Part of a small language model's weights.
Size: 6 heads of 64 (1 for keys and values), MLP 512 SwiGLU, vocabulary 32768.
Architecture: biases on query, key and value, tied embeddings.
Each number is 50 + 10 x the weight over the matrix's rms, rounded and kept within 0 to 99. Layers, rows and columns count from 0.

# q: layer 4 attention query, 384x384, rms 0.0308, rows 39-45,103-109,166-173,230-237,294-301,358-365, columns 0-127
# k: layer 4 attention key, 64x384, rms 0.0309, rows 38-45, columns 0-127
q166:40 58 43 55 32 49 40 47 49 80 69 53 66 57 62 43 29 44 38 52 61 45 44 46 44 41 57 43 53 65 42 68 71 44 50 49 58 48 63 39 58 45 54 43 32 43 56 60 51 60 52 46 47 63 37 70 46 48 34 46 60 51 56 45 73 43 50 52 58 51 38 63 47 63 51 69 46 50 49 56 53 43 55 50 46 64 65 48 48 56 50 48 37 30 60 67 38 48 53 46 59 49 44 42 50 72 55 51 48 45 60 67 52 50 63 46 51 37 56 55 52 55 39 60 46 55 48 47
q230:58 46 60 49 45 55 58 46 54 57 43 51 51 40 52 42 35 44 36 62 65 62 50 37 48 37 61 46 50 58 52 33 51 44 61 55 50 43 37 57 54 52 52 50 52 56 46 43 49 52 36 61 28 47 39 45 66 40 28 42 49 74 62 68 36 49 56 41 44 61 29 44 45 70 62 55 46 37 57 39 46 58 50 54 61 85 46 59 42 63 60 53 49 42 68 58 51 31 55 52 32 55 71 35 54 24 23 49 47 57 59 38 59 52 49 19 40 62 58 54 55 56 24 47 50 59 53 56
q294:43 56 53 41 47 54 49 47 53 46 58 59 54 49 58 44 50 43 38 63 49 60 56 56 50 31 60 61 35 30 51 59 57 55 63 50 43 42 67 34 49 42 35 46 48 48 47 50 55 41 50 53 41 31 58 36 48 53 44 58 37 43 46 39 59 68 58 48 68 79 50 63 44 55 51 56 40 46 53 55 41 50 55 32 36 52 55 62 46 51 47 43 61 59 60 52 61 50 47 73 35 55 56 60 55 53 63 58 53 48 60 52 53 54 44 48 47 33 49 43 49 61 52 49 57 40 34 41
q358:51 46 61 65 46 54 37 33 60 42 47 58 38 51 48 38 72 41 46 52 46 37 39 64 72 36 57 75 44 41 56 59 42 42 53 62 49 45 56 36 47 79 56 48 35 66 46 45 40 57 57 58 54 50 45 45 56 42 42 42 54 52 52 12 47 49 33 60 58 64 49 58 66 46 56 53 49 50 42 50 38 52 57 38 47 61 58 49 67 65 48 41 54 52 44 53 55 49 41 36 41 57 51 43 44 58 53 60 50 54 48 48 51 43 52 39 57 39 56 47 44 32 62 54 51 54 40 44
k38:45 45 45 40 65 42 46 57 51 55 41 67 51 34 51 41 34 47 64 54 44 42 66 51 60 36 55 57 45 42 63 36 46 61 58 53 44 48 46 48 62 42 37 56 58 46 48 45 40 55 60 49 50 39 58 30 58 40 63 38 43 54 53 56 40 51 57 52 47 78 37 48 46 42 52 45 49 29 41 28 42 41 54 54 37 55 24 47 50 49 36 46 32 33 36 67 57 27 44 51 35 47 55 48 41 40 46 58 63 51 47 40 49 45 52 38 63 58 46 61 40 42 65 65 70 41 50 59
q39:46 28 55 69 66 59 33 68 55 54 83 49 35 45 55 32 48 49 56 29 48 47 47 77 54 55 43 54 46 68 50 64 42 45 48 55 54 62 48 46 59 48 56 45 71 48 64 51 59 37 43 53 79 50 56 41 34 58 52 46 48 40 42 48 52 53 45 57 44 46 60 50 57 49 52 56 58 39 53 24 49 51 51 48 38 51 64 35 39 36 29 42 48 36 59 45 45 41 32 53 46 63 48 54 46 51 49 32 45 45 52 58 40 44 41 55 51 56 49 51 64 38 71 41 40 48 56 44
q103:47 55 65 61 57 56 40 48 55 52 53 30 48 47 38 55 59 58 45 40 54 57 54 53 62 60 45 42 59 49 52 49 44 38 39 50 48 48 61 43 57 46 49 43 45 49 55 57 48 42 32 60 62 50 48 44 51 63 52 59 46 57 53 32 53 53 44 51 57 48 57 53 35 42 61 60 46 68 43 58 47 59 49 55 54 42 52 56 59 45 56 47 59 51 47 43 46 60 60 47 59 47 45 53 46 53 42 59 29 52 52 51 47 48 42 44 52 47 55 56 64 58 56 40 37 51 44 46
q167:62 74 49 69 54 43 57 57 49 48 59 37 64 53 47 50 59 25 70 56 51 49 51 52 54 51 39 46 56 38 84 47 45 38 53 52 50 44 52 21 53 57 49 53 59 45 63 30 64 49 41 54 53 49 45 41 54 30 56 59 36 63 48 33 46 40 39 37 53 40 53 58 53 56 38 57 65 63 61 77 40 36 54 60 55 31 51 41 41 54 50 50 42 50 42 39 33 46 40 39 62 52 45 39 44 60 61 28 58 43 41 65 45 52 38 52 58 50 52 32 60 43 57 57 42 46 49 55
q231:47 43 62 69 47 63 55 37 53 54 67 43 28 58 47 65 81 26 65 71 49 31 36 55 69 39 52 52 44 58 50 50 41 54 52 53 58 38 71 38 52 57 49 28 55 48 64 55 45 42 47 54 66 50 61 55 41 52 53 54 59 47 53 72 46 36 42 37 41 42 24 63 49 40 41 50 38 39 54 38 71 25 50 46 38 42 53 52 43 34 50 69 39 48 58 40 44 46 22 39 48 72 52 45 38 61 53 30 68 51 34 48 45 48 41 48 60 64 67 51 54 35 46 42 58 52 47 47
q295:45 50 52 45 41 78 46 36 70 45 40 30 45 41 56 38 49 45 52 40 53 46 50 47 58 61 53 37 46 73 47 48 55 47 61 43 16 66 46 69 47 67 40 34 74 51 59 52 46 56 24 42 59 47 43 54 54 51 41 54 37 35 50 52 44 59 45 31 45 28 38 55 51 37 40 67 38 62 56 25 45 63 51 43 70 36 56 64 58 55 39 58 53 40 56 31 55 44 44 35 55 57 74 51 55 53 49 37 29 57 37 54 51 57 49 48 30 45 41 66 42 59 43 54 51 53 50 29
q359:59 51 49 46 55 47 54 34 49 64 47 61 65 46 40 60 55 42 53 48 56 47 55 51 60 55 53 55 62 46 72 44 52 61 64 56 35 58 54 54 54 44 46 46 56 53 49 46 43 53 61 48 40 52 53 48 47 67 40 49 61 52 44 45 47 49 36 48 33 50 59 58 40 37 57 55 47 44 36 64 38 55 56 55 57 46 41 70 56 49 55 47 47 42 42 48 58 54 56 35 46 54 61 45 57 54 37 51 49 60 57 52 50 51 62 53 54 54 67 42 46 53 59 45 52 50 56 52
k39:39 62 44 67 34 45 38 49 65 32 55 36 49 46 30 48 54 61 62 41 52 61 35 32 69 55 54 34 56 63 47 42 49 50 50 46 47 61 73 40 41 39 37 50 49 52 42 32 37 65 37 53 57 58 44 47 63 62 50 59 48 47 47 56 56 62 49 47 63 39 45 47 33 36 52 80 49 54 46 50 55 61 44 47 54 46 49 54 49 49 49 44 62 76 36 36 49 69 52 54 49 29 40 37 53 47 52 41 51 35 56 35 56 58 40 48 29 25 41 54 41 64 53 50 54 49 49 40
q40:42 63 55 60 37 52 46 49 48 42 67 42 47 50 48 60 57 56 61 35 38 64 59 59 53 52 60 55 54 59 58 63 54 57 42 56 46 50 50 55 46 59 54 43 49 49 55 58 41 37 57 49 56 63 56 47 70 47 45 58 28 50 50 55 58 51 47 56 54 27 38 65 32 61 55 59 37 56 51 53 42 37 62 51 47 47 55 46 59 37 48 53 45 53 51 52 39 45 42 38 47 41 55 39 49 45 57 51 51 46 43 59 54 50 44 55 43 49 59 41 47 47 62 57 43 61 51 48
q104:55 49 49 52 56 50 54 51 46 49 50 51 60 55 48 38 56 35 41 35 52 64 46 36 46 57 58 63 49 50 51 45 58 59 54 61 51 48 52 49 40 51 52 38 52 63 44 52 41 46 49 48 43 55 38 55 50 53 31 52 44 37 64 53 52 60 56 40 46 43 47 67 51 41 51 60 48 62 46 48 44 45 50 50 60 56 50 50 51 43 53 48 40 44 38 56 42 56 46 46 35 53 43 54 60 66 41 60 47 54 53 50 44 60 51 47 59 45 49 57 54 56 46 51 49 55 41 44
q168:61 45 45 44 69 36 41 54 48 55 56 60 57 41 25 44 39 66 72 43 37 46 54 52 34 48 54 49 50 76 39 35 62 54 33 49 45 42 52 53 51 37 66 51 55 61 59 60 43 42 60 53 67 34 47 59 44 55 38 56 41 36 46 68 61 35 50 45 67 42 47 32 60 48 41 56 56 50 49 44 50 53 46 43 43 69 44 38 49 43 62 42 43 53 48 52 45 51 42 31 55 41 38 69 48 38 58 44 41 34 52 44 63 60 58 52 54 53 59 56 47 61 64 41 61 51 49 42
q232:51 52 54 53 33 28 63 62 45 57 66 43 62 70 62 58 63 48 61 55 58 57 45 41 46 36 55 51 45 52 50 53 47 51 52 53 40 41 54 38 55 56 43 58 59 52 54 50 48 55 42 52 51 48 53 50 52 53 43 53 42 61 49 45 67 53 48 39 62 44 58 46 37 44 57 40 31 49 51 42 50 41 44 54 54 50 61 61 59 45 34 44 50 45 52 62 48 42 45 42 49 51 65 57 52 42 48 57 45 50 42 53 60 52 44 53 47 62 51 50 40 55 44 60 55 53 54 50
q296:48 51 59 56 38 37 44 35 53 40 42 49 59 53 46 40 49 54 52 44 55 57 44 38 54 65 57 42 44 52 57 63 69 45 54 63 58 38 59 56 45 33 63 49 51 60 54 48 64 45 54 46 51 37 50 60 45 49 42 57 54 47 40 49 64 46 45 44 64 43 58 43 44 63 34 61 41 47 39 56 36 47 58 56 53 43 50 45 43 54 61 57 44 56 49 43 56 52 49 45 49 59 53 47 59 58 58 63 48 52 44 47 53 46 43 44 62 54 43 37 47 50 57 48 60 45 51 51
q360:37 51 59 41 52 40 47 48 45 49 56 33 55 54 45 54 60 31 58 46 41 54 65 39 58 45 61 75 56 44 58 50 57 46 54 60 45 42 43 56 48 53 55 39 60 50 64 44 52 52 50 35 55 47 60 61 49 44 47 63 52 39 58 59 60 52 47 55 50 35 57 59 54 46 39 61 52 48 55 41 32 49 48 44 39 64 57 48 64 45 40 49 39 51 67 57 56 42 41 48 53 61 59 29 66 46 51 33 36 52 47 56 49 46 61 50 48 57 48 56 44 50 54 65 35 45 41 67
k40:54 66 45 54 54 50 49 34 51 30 45 55 57 53 48 39 66 37 34 79 39 46 42 63 41 65 56 56 59 54 58 50 53 52 61 54 67 41 62 62 57 38 36 36 57 47 57 42 57 49 56 62 51 33 38 52 53 48 39 50 49 60 80 44 61 34 66 51 48 31 49 57 40 41 50 61 53 38 35 55 43 36 51 57 52 35 26 62 51 52 63 60 48 29 43 58 40 36 42 45 48 67 54 43 65 50 54 40 34 57 35 41 65 56 43 40 49 65 56 67 49 46 60 45 54 43 44 56
q41:51 54 46 56 29 52 47 57 56 53 40 51 50 39 38 61 42 51 53 54 57 60 56 61 63 65 57 46 72 53 45 43 58 50 52 38 51 45 52 50 44 50 48 59 52 42 48 37 41 35 55 68 63 58 37 53 39 63 67 61 63 46 61 35 33 58 47 51 45 45 57 52 48 57 43 53 77 68 66 45 55 34 53 43 52 41 60 61 47 43 59 52 49 45 38 49 39 60 27 65 52 47 43 63 56 49 61 60 50 42 59 39 48 53 35 68 61 69 63 62 63 62 28 43 37 28 43 48
q105:49 46 56 52 49 46 54 50 49 54 62 32 54 49 43 49 40 62 64 46 56 50 38 41 55 46 46 38 50 58 45 53 43 37 45 37 54 52 34 54 49 55 55 58 43 47 52 50 46 43 49 50 59 53 62 50 26 48 60 47 60 50 46 39 28 46 44 53 55 53 67 43 56 55 58 38 40 59 51 46 47 70 47 42 45 39 55 50 49 37 62 48 55 51 65 49 57 46 42 47 59 43 57 51 42 45 44 56 50 47 44 56 47 37 63 41 48 53 50 49 55 59 45 46 60 40 51 49
q169:58 72 59 57 40 45 60 44 48 51 49 43 43 41 55 32 29 54 57 64 28 55 55 52 53 54 37 42 52 58 45 53 48 44 51 46 57 31 52 34 33 45 37 50 67 47 42 40 50 51 53 65 42 67 50 47 47 42 63 45 72 47 51 36 46 40 50 57 70 43 48 52 52 53 30 52 67 58 65 47 36 58 55 36 45 35 51 55 50 45 45 44 42 56 57 54 31 52 35 50 60 41 39 54 67 53 45 43 58 57 57 47 55 53 47 51 67 56 55 40 43 64 39 51 39 67 38 49
q233:65 64 45 61 49 56 68 48 54 60 46 60 58 51 59 56 55 61 61 55 49 54 58 49 50 52 44 48 63 53 33 49 53 63 65 40 51 56 55 58 45 50 48 53 50 54 52 47 67 59 56 46 55 62 64 46 42 53 56 54 52 40 53 44 43 66 58 44 39 50 61 47 42 57 34 53 56 48 39 48 52 38 53 28 64 48 45 49 53 33 41 52 53 53 39 53 40 41 37 60 48 60 66 55 48 45 36 58 55 40 46 38 52 52 53 51 58 55 62 60 47 68 30 48 55 33 47 50
q297:40 56 27 53 47 54 51 64 52 65 51 40 48 44 45 64 41 50 62 37 44 37 46 46 41 62 49 37 43 65 47 49 41 35 54 33 35 42 42 41 47 56 44 65 39 45 49 55 28 66 50 63 50 61 43 51 36 47 60 37 53 29 46 29 55 47 46 49 49 37 67 54 62 51 51 34 55 64 45 60 53 48 48 50 54 43 58 41 48 46 32 54 48 53 60 38 54 66 47 50 59 41 54 62 52 55 60 69 57 58 52 43 55 21 54 62 56 66 55 64 61 59 48 36 31 56 53 57
q361:47 59 65 59 42 38 65 53 40 51 45 39 51 41 47 55 46 58 61 45 71 56 59 45 63 45 47 37 57 61 48 39 68 40 55 35 41 52 40 57 46 61 44 56 52 52 48 51 50 45 54 51 63 47 68 54 39 65 49 60 50 44 54 45 50 45 45 60 60 47 53 49 49 53 51 51 65 40 57 46 34 54 52 46 69 39 41 60 52 40 36 46 54 63 48 43 53 59 34 49 64 49 49 61 51 39 47 61 51 49 48 56 40 39 47 49 67 56 56 41 71 70 46 50 41 53 39 52
k41:56 38 54 53 53 46 42 46 56 54 53 54 44 51 29 33 52 62 45 30 52 43 45 51 52 58 60 57 55 55 32 38 48 61 48 48 46 44 50 52 50 55 52 59 36 59 39 56 39 42 53 53 53 54 55 50 63 53 51 41 34 42 57 54 59 60 49 51 52 63 55 48 46 47 70 53 54 47 51 68 64 57 34 60 56 55 42 35 47 51 52 48 47 40 43 55 59 46 60 67 47 45 43 48 41 64 48 55 56 50 53 63 53 47 58 43 60 56 49 40 46 50 39 42 63 52 68 47
q42:52 45 53 53 39 48 45 46 69 36 32 45 44 43 44 49 62 30 48 39 42 38 70 41 45 80 61 48 59 50 58 43 25 38 53 45 57 36 53 56 44 64 54 52 39 46 49 50 44 46 64 48 64 51 37 45 51 59 45 44 36 54 44 62 50 50 47 48 53 41 59 45 55 66 51 44 54 51 65 52 50 56 53 44 56 56 56 31 33 44 68 53 47 50 20 55 54 49 65 40 46 32 43 43 44 49 55 64 44 61 41 47 46 61 57 48 40 44 65 78 43 42 44 49 48 47 55 61
q106:46 53 43 29 53 56 52 50 58 63 42 64 41 46 38 45 53 39 46 43 53 45 48 47 44 64 51 51 54 53 39 62 37 35 68 64 40 53 52 39 57 44 53 54 54 54 55 58 51 44 65 54 49 52 55 47 58 48 65 28 53 45 44 53 52 58 52 52 53 47 44 51 46 51 36 49 45 49 47 58 39 58 64 49 44 68 46 48 45 39 60 57 39 49 54 53 53 57 46 47 31 57 48 59 57 37 50 51 38 47 52 54 70 63 46 44 53 57 43 60 50 52 53 63 54 50 50 52
q170:53 48 43 53 44 50 57 41 46 51 51 51 39 31 66 69 61 51 61 55 37 66 49 52 60 34 60 51 60 55 53 60 40 61 47 41 70 61 55 75 49 47 49 62 57 42 60 55 58 41 43 55 64 65 57 63 51 54 53 64 55 64 41 94 43 26 67 52 54 53 36 25 37 34 45 58 51 37 64 56 52 24 40 58 44 61 51 49 34 48 62 33 63 45 47 51 50 43 53 47 33 42 61 56 56 51 58 44 57 62 73 65 29 70 57 32 46 36 33 34 36 45 51 58 81 42 39 58
q234:59 69 57 66 38 47 49 38 60 48 28 61 32 60 56 54 53 62 57 54 56 48 58 47 24 37 49 58 55 55 53 57 38 47 51 60 60 57 47 61 36 53 52 38 61 43 45 62 55 58 51 52 45 39 41 40 28 26 47 71 43 49 50 42 43 36 49 33 61 48 48 49 37 53 58 49 31 37 52 51 46 35 48 56 66 45 35 58 47 48 33 56 55 43 36 39 40 59 41 36 49 64 58 51 44 60 50 56 45 40 36 55 63 52 41 38 64 42 47 47 42 65 48 45 55 40 71 44
q298:63 43 62 50 44 57 52 61 49 63 37 41 36 67 48 60 38 51 41 52 33 52 64 53 67 66 55 53 50 45 37 39 48 49 69 59 56 42 32 52 47 47 67 52 50 59 49 56 59 44 41 35 58 47 50 45 50 50 42 64 39 32 32 54 32 64 56 54 26 46 47 44 52 59 44 55 62 49 33 56 57 59 59 40 57 50 51 41 39 47 38 60 52 44 54 50 63 49 59 42 33 40 67 55 50 60 56 49 48 73 28 20 43 52 62 43 54 63 48 64 42 48 33 33 57 58 56 51
q362:57 57 34 51 38 45 46 59 69 43 65 55 36 41 65 34 54 44 52 54 37 51 67 55 54 47 43 43 49 53 57 50 67 26 34 63 66 46 55 41 44 70 41 51 51 67 32 42 41 40 47 41 53 68 42 59 63 28 54 53 43 56 49 55 45 36 47 37 29 61 47 49 44 38 46 52 55 40 54 55 43 43 48 67 52 47 54 50 46 63 48 61 43 42 59 38 53 44 64 57 44 27 60 57 53 37 38 49 57 65 44 40 52 61 58 39 45 42 56 58 53 43 45 48 49 42 44 71
k42:59 46 55 34 62 51 33 60 66 61 45 62 34 51 52 53 44 55 56 54 38 68 54 58 60 59 57 54 52 64 30 53 56 48 53 69 38 63 54 27 48 52 55 32 68 35 47 48 44 64 41 46 48 45 59 50 49 56 41 34 52 41 46 55 44 61 59 55 33 39 37 56 70 64 46 51 48 51 45 59 52 57 61 55 54 65 52 38 65 32 51 53 43 51 61 39 69 37 49 59 56 57 58 30 65 46 27 29 55 57 46 46 53 52 73 35 57 48 37 57 55 36 61 40 40 48 51 47
q43:38 46 46 54 63 59 34 67 54 39 37 36 52 34 59 36 50 53 51 58 68 47 43 46 24 55 43 48 50 60 49 46 54 24 50 16 47 48 65 42 42 31 63 50 56 52 34 57 46 34 52 66 63 38 41 25 61 54 41 57 55 49 52 49 41 30 35 38 42 60 57 47 46 54 53 43 53 41 42 47 57 53 40 54 40 47 55 39 60 50 40 66 35 40 35 43 53 51 68 57 42 48 48 55 51 62 47 55 50 58 48 50 40 58 50 57 54 35 47 55 52 29 65 45 45 53 55 39
q107:44 46 42 46 44 54 41 31 60 62 49 58 55 36 49 51 59 60 44 63 66 51 59 45 47 40 45 48 51 36 40 45 52 76 37 44 52 51 64 48 49 49 42 54 39 53 44 53 52 51 41 59 52 51 46 55 43 50 45 54 44 56 64 54 47 48 48 55 59 60 56 51 52 58 50 46 54 59 62 53 52 35 48 46 36 49 46 61 35 64 49 43 56 52 45 64 47 47 44 50 57 52 46 53 47 49 58 51 37 38 52 54 63 59 54 64 48 69 52 51 48 46 41 48 59 56 55 63
q171:41 56 65 57 47 46 31 69 41 49 55 60 39 43 63 25 50 49 65 44 42 51 33 53 37 37 51 60 45 46 44 44 65 44 51 48 29 37 74 73 43 42 77 53 52 58 35 58 64 42 40 64 37 40 44 37 64 56 51 51 42 69 67 36 65 39 52 27 47 56 39 43 50 50 63 51 38 37 43 63 63 51 40 49 48 51 56 43 51 40 65 57 37 56 65 56 28 72 53 33 31 68 51 40 43 43 45 44 67 79 54 60 48 61 42 43 64 66 65 37 58 33 68 60 46 40 51 29
q235:42 44 49 54 45 57 37 55 35 64 17 50 62 45 29 57 56 52 57 43 47 48 41 48 45 69 50 41 59 60 56 51 38 52 66 32 51 52 55 50 61 41 48 51 55 45 37 47 52 43 63 52 38 40 52 40 54 66 49 45 65 59 47 55 56 40 44 48 50 56 31 45 54 41 54 45 43 50 36 48 35 33 45 45 46 54 50 33 48 50 49 43 57 63 54 46 63 38 65 36 36 42 24 41 62 45 35 50 65 41 51 46 58 58 34 52 53 56 56 60 62 44 81 51 41 68 42 47
q299:32 34 56 39 47 52 29 59 62 32 31 49 52 61 43 73 23 49 41 58 48 65 49 53 46 37 69 67 54 57 45 33 61 49 25 54 44 66 35 50 44 40 47 57 40 54 31 47 53 50 48 73 56 41 43 51 44 60 43 44 45 54 52 56 30 64 65 43 52 62 60 49 50 39 39 33 62 58 59 29 65 52 55 44 59 69 49 49 32 66 51 44 57 45 38 56 49 52 61 50 55 42 57 59 44 39 43 62 46 28 31 38 45 61 32 41 54 75 47 50 34 57 48 37 39 64 50 57
q363:46 30 62 47 48 44 48 48 48 59 42 58 51 42 60 57 43 41 42 49 35 37 47 59 31 50 64 48 63 56 39 48 46 59 38 40 55 38 65 50 56 30 54 50 42 61 29 56 39 60 48 46 50 45 40 44 58 24 54 47 57 53 65 60 52 36 53 53 38 48 39 49 45 34 61 25 58 62 48 51 69 28 56 50 44 56 49 53 46 77 45 62 42 49 31 46 42 53 62 36 39 47 53 39 59 72 44 61 61 45 35 35 39 47 59 25 55 62 46 54 58 53 59 48 45 63 51 59
k43:50 49 58 52 43 73 47 45 58 51 38 64 65 47 50 48 49 60 38 61 40 52 57 44 28 48 56 64 59 38 50 36 51 65 38 53 54 47 56 50 45 26 45 49 45 60 65 47 63 61 54 60 62 56 67 67 28 47 42 42 54 36 69 52 37 54 54 64 58 50 48 51 60 43 61 57 59 43 71 47 42 48 52 49 42 44 53 60 46 58 39 51 58 64 61 66 57 48 57 68 53 47 48 50 45 51 52 63 50 42 59 53 46 48 47 60 53 42 47 49 49 48 50 61 51 46 42 83
q44:52 62 42 48 37 49 48 47 41 52 66 44 66 58 29 62 55 60 52 35 45 63 41 60 53 50 51 35 35 58 64 51 64 48 51 66 47 49 58 42 41 51 40 55 55 46 62 33 43 45 54 48 46 51 44 63 50 36 33 56 48 43 54 63 51 57 57 58 52 43 42 60 56 51 45 77 53 55 43 44 41 49 63 40 64 51 46 53 50 54 38 47 50 69 63 31 56 51 30 61 42 41 57 26 42 52 53 32 39 49 33 49 57 40 38 61 40 60 49 39 49 55 41 49 43 58 43 44
q108:57 47 50 54 37 59 41 43 60 52 52 56 35 48 42 41 42 50 46 54 37 49 42 53 48 52 52 43 44 45 39 56 65 61 49 64 57 38 64 45 49 59 55 48 46 47 47 49 60 47 63 47 42 38 53 54 59 44 36 50 62 43 60 47 60 48 62 39 54 46 50 45 53 50 63 63 56 57 44 46 54 41 47 50 48 57 46 40 54 54 50 55 46 55 47 59 41 51 53 51 39 68 51 60 62 51 53 68 48 50 47 52 56 52 44 42 57 48 60 53 46 52 53 57 46 49 43 47
q172:39 52 62 49 50 49 47 53 57 54 43 42 54 47 58 54 38 34 45 63 47 56 64 61 35 45 29 61 49 49 53 50 59 46 49 71 63 54 44 44 36 46 44 54 68 41 64 36 35 58 58 53 51 49 56 60 47 65 63 50 69 43 52 36 44 47 53 47 41 44 50 56 55 48 43 54 46 44 52 34 27 42 46 50 49 52 47 40 57 53 60 63 37 49 57 48 56 53 35 48 60 43 41 33 43 42 62 42 45 64 55 44 43 60 59 43 40 64 61 42 54 51 58 39 38 60 36 64
q236:55 55 44 39 41 62 29 43 53 40 60 48 58 54 36 41 44 53 38 47 57 56 47 55 45 58 59 47 28 47 54 58 45 37 61 57 65 45 63 45 63 44 34 54 75 64 45 50 49 52 47 37 54 43 27 42 53 50 26 54 46 39 59 59 62 61 59 67 43 56 46 62 53 50 39 58 54 37 49 53 36 57 53 54 62 69 54 58 46 58 38 52 38 64 52 55 59 46 42 55 56 63 47 60 43 60 37 49 35 56 33 39 58 48 38 48 48 50 41 35 59 51 60 44 50 44 72 39
q300:50 37 58 38 34 59 28 61 46 61 44 55 45 59 46 66 44 42 38 46 43 41 40 53 50 48 63 47 37 56 50 43 54 59 50 67 58 43 57 37 60 36 60 45 55 52 54 47 48 45 77 39 47 36 42 53 50 33 46 52 56 29 37 52 72 37 63 41 69 44 39 30 42 54 55 64 37 48 56 55 48 48 49 48 49 59 54 60 47 45 42 39 39 59 61 35 65 79 57 35 50 60 62 62 66 65 44 46 45 58 37 44 49 37 53 63 59 45 54 31 41 54 71 54 44 43 51 40
q364:48 57 43 37 38 55 26 59 36 48 52 53 43 50 49 49 32 28 46 55 33 51 44 47 53 43 54 59 50 66 51 41 58 52 64 46 54 34 50 52 62 46 49 50 59 48 43 60 57 32 65 54 32 47 47 36 36 41 45 56 46 35 64 60 62 61 77 42 51 50 54 45 49 58 63 52 52 53 57 58 42 50 51 54 72 45 50 47 40 56 51 64 38 57 53 58 54 76 46 47 55 56 59 43 42 64 53 50 39 59 43 54 59 45 43 66 67 61 59 56 40 38 54 45 44 43 40 59
k44:53 40 54 43 47 50 29 36 61 52 51 70 40 53 41 48 56 65 44 36 53 33 43 45 47 52 67 53 49 38 35 48 51 60 41 54 62 45 76 57 40 48 57 58 36 58 37 48 55 54 53 44 48 47 60 36 61 60 46 53 40 49 49 41 56 50 62 50 43 46 44 37 49 53 66 53 57 57 56 71 60 55 48 57 49 62 53 44 40 60 50 60 40 58 51 47 58 59 64 44 54 57 54 51 50 69 49 48 59 57 53 66 53 48 52 52 55 42 56 60 44 35 43 60 48 47 57 38
q45:29 58 40 59 51 47 64 42 47 59 60 44 53 50 52 61 66 57 48 37 55 53 70 37 51 58 65 34 53 58 59 43 40 65 58 49 40 75 50 80 39 49 37 68 64 53 59 65 44 43 45 50 43 43 31 46 57 55 50 59 47 47 66 49 65 52 64 48 70 47 42 51 43 68 46 52 50 61 51 56 41 31 39 57 63 60 37 69 46 50 48 63 47 47 30 40 61 53 71 42 39 41 67 49 60 59 49 41 42 56 68 47 39 50 37 65 56 40 52 21 36 49 54 42 50 37 56 66
q109:55 52 33 67 58 56 70 43 57 44 45 44 49 59 52 61 53 65 55 60 58 55 43 39 55 53 53 32 47 61 68 37 57 52 51 44 57 44 49 60 55 46 52 52 46 30 43 47 44 56 41 50 55 71 51 48 47 59 55 56 49 55 50 49 41 45 49 62 52 56 51 52 49 42 52 47 63 60 62 57 48 42 56 57 53 59 49 48 41 52 53 62 67 56 56 44 52 41 52 46 33 41 59 33 41 49 50 53 44 37 47 52 42 59 45 48 55 73 48 50 62 61 55 47 60 47 56 66
q173:34 46 36 52 51 59 53 42 55 49 56 63 48 52 50 43 38 34 42 61 52 52 53 62 41 50 61 44 50 46 60 61 49 43 53 61 50 62 33 45 51 45 42 50 58 53 69 54 63 46 64 50 49 54 40 46 60 54 58 47 48 51 32 57 51 56 41 36 45 57 63 47 58 44 48 47 48 48 56 34 45 52 37 47 42 53 60 41 55 58 54 62 51 46 34 55 44 53 44 51 53 43 38 39 58 37 45 60 42 43 44 43 59 46 42 61 41 44 56 39 51 38 46 48 34 54 48 66
q237:42 53 60 50 65 31 55 55 44 56 58 39 49 73 70 46 41 56 65 51 50 49 42 40 50 47 55 44 55 53 51 56 48 42 53 58 62 70 47 45 50 46 46 51 64 39 64 53 52 64 68 31 60 55 49 48 42 51 74 42 63 40 42 56 59 46 55 62 37 31 57 23 59 69 38 54 45 41 57 68 60 29 54 51 65 51 54 44 51 51 50 55 31 46 47 54 34 35 50 51 60 41 62 54 53 53 48 45 41 56 52 45 53 60 44 53 45 44 39 42 36 62 45 50 36 44 58 62
q301:54 43 34 51 37 55 53 54 48 31 59 45 61 64 54 57 59 58 57 40 58 40 37 40 42 50 62 51 62 41 59 51 50 62 53 40 37 67 53 44 48 42 54 50 33 43 27 40 54 40 58 56 58 51 39 43 62 48 61 65 42 46 58 50 57 57 50 52 53 48 46 60 56 47 71 52 28 40 59 37 56 50 50 57 34 40 49 41 47 68 44 39 53 47 63 47 51 55 61 44 38 59 37 56 51 37 46 47 41 37 42 65 54 46 40 54 46 65 60 38 47 48 48 44 48 55 60 42
q365:41 52 46 43 42 55 55 39 59 35 48 46 40 54 43 54 57 53 56 58 65 43 51 61 54 52 61 54 54 48 47 44 42 47 57 43 40 62 64 57 44 52 61 46 45 37 48 60 56 45 48 51 40 52 45 48 46 44 49 52 40 39 57 63 61 56 64 30 50 50 49 49 53 48 48 59 60 41 60 42 49 58 54 56 51 58 26 55 51 54 64 50 41 41 55 53 56 50 56 51 37 52 66 35 45 59 53 47 45 35 50 70 58 56 43 62 43 38 44 52 60 48 38 56 40 37 55 55
k45:70 67 53 37 46 69 55 62 55 50 50 54 47 52 65 60 48 46 55 40 54 52 46 35 57 53 39 40 64 62 63 50 27 49 47 47 41 43 46 47 53 55 77 51 33 41 52 44 34 49 58 55 38 63 53 46 61 59 56 43 44 51 44 59 48 38 47 65 56 39 53 55 61 44 41 45 51 46 41 62 40 50 55 49 31 42 47 45 51 47 39 57 45 48 54 66 55 45 46 43 52 40 40 63 50 51 53 51 42 43 43 60 49 58 52 56 49 73 60 59 65 59 54 44 47 48 53 47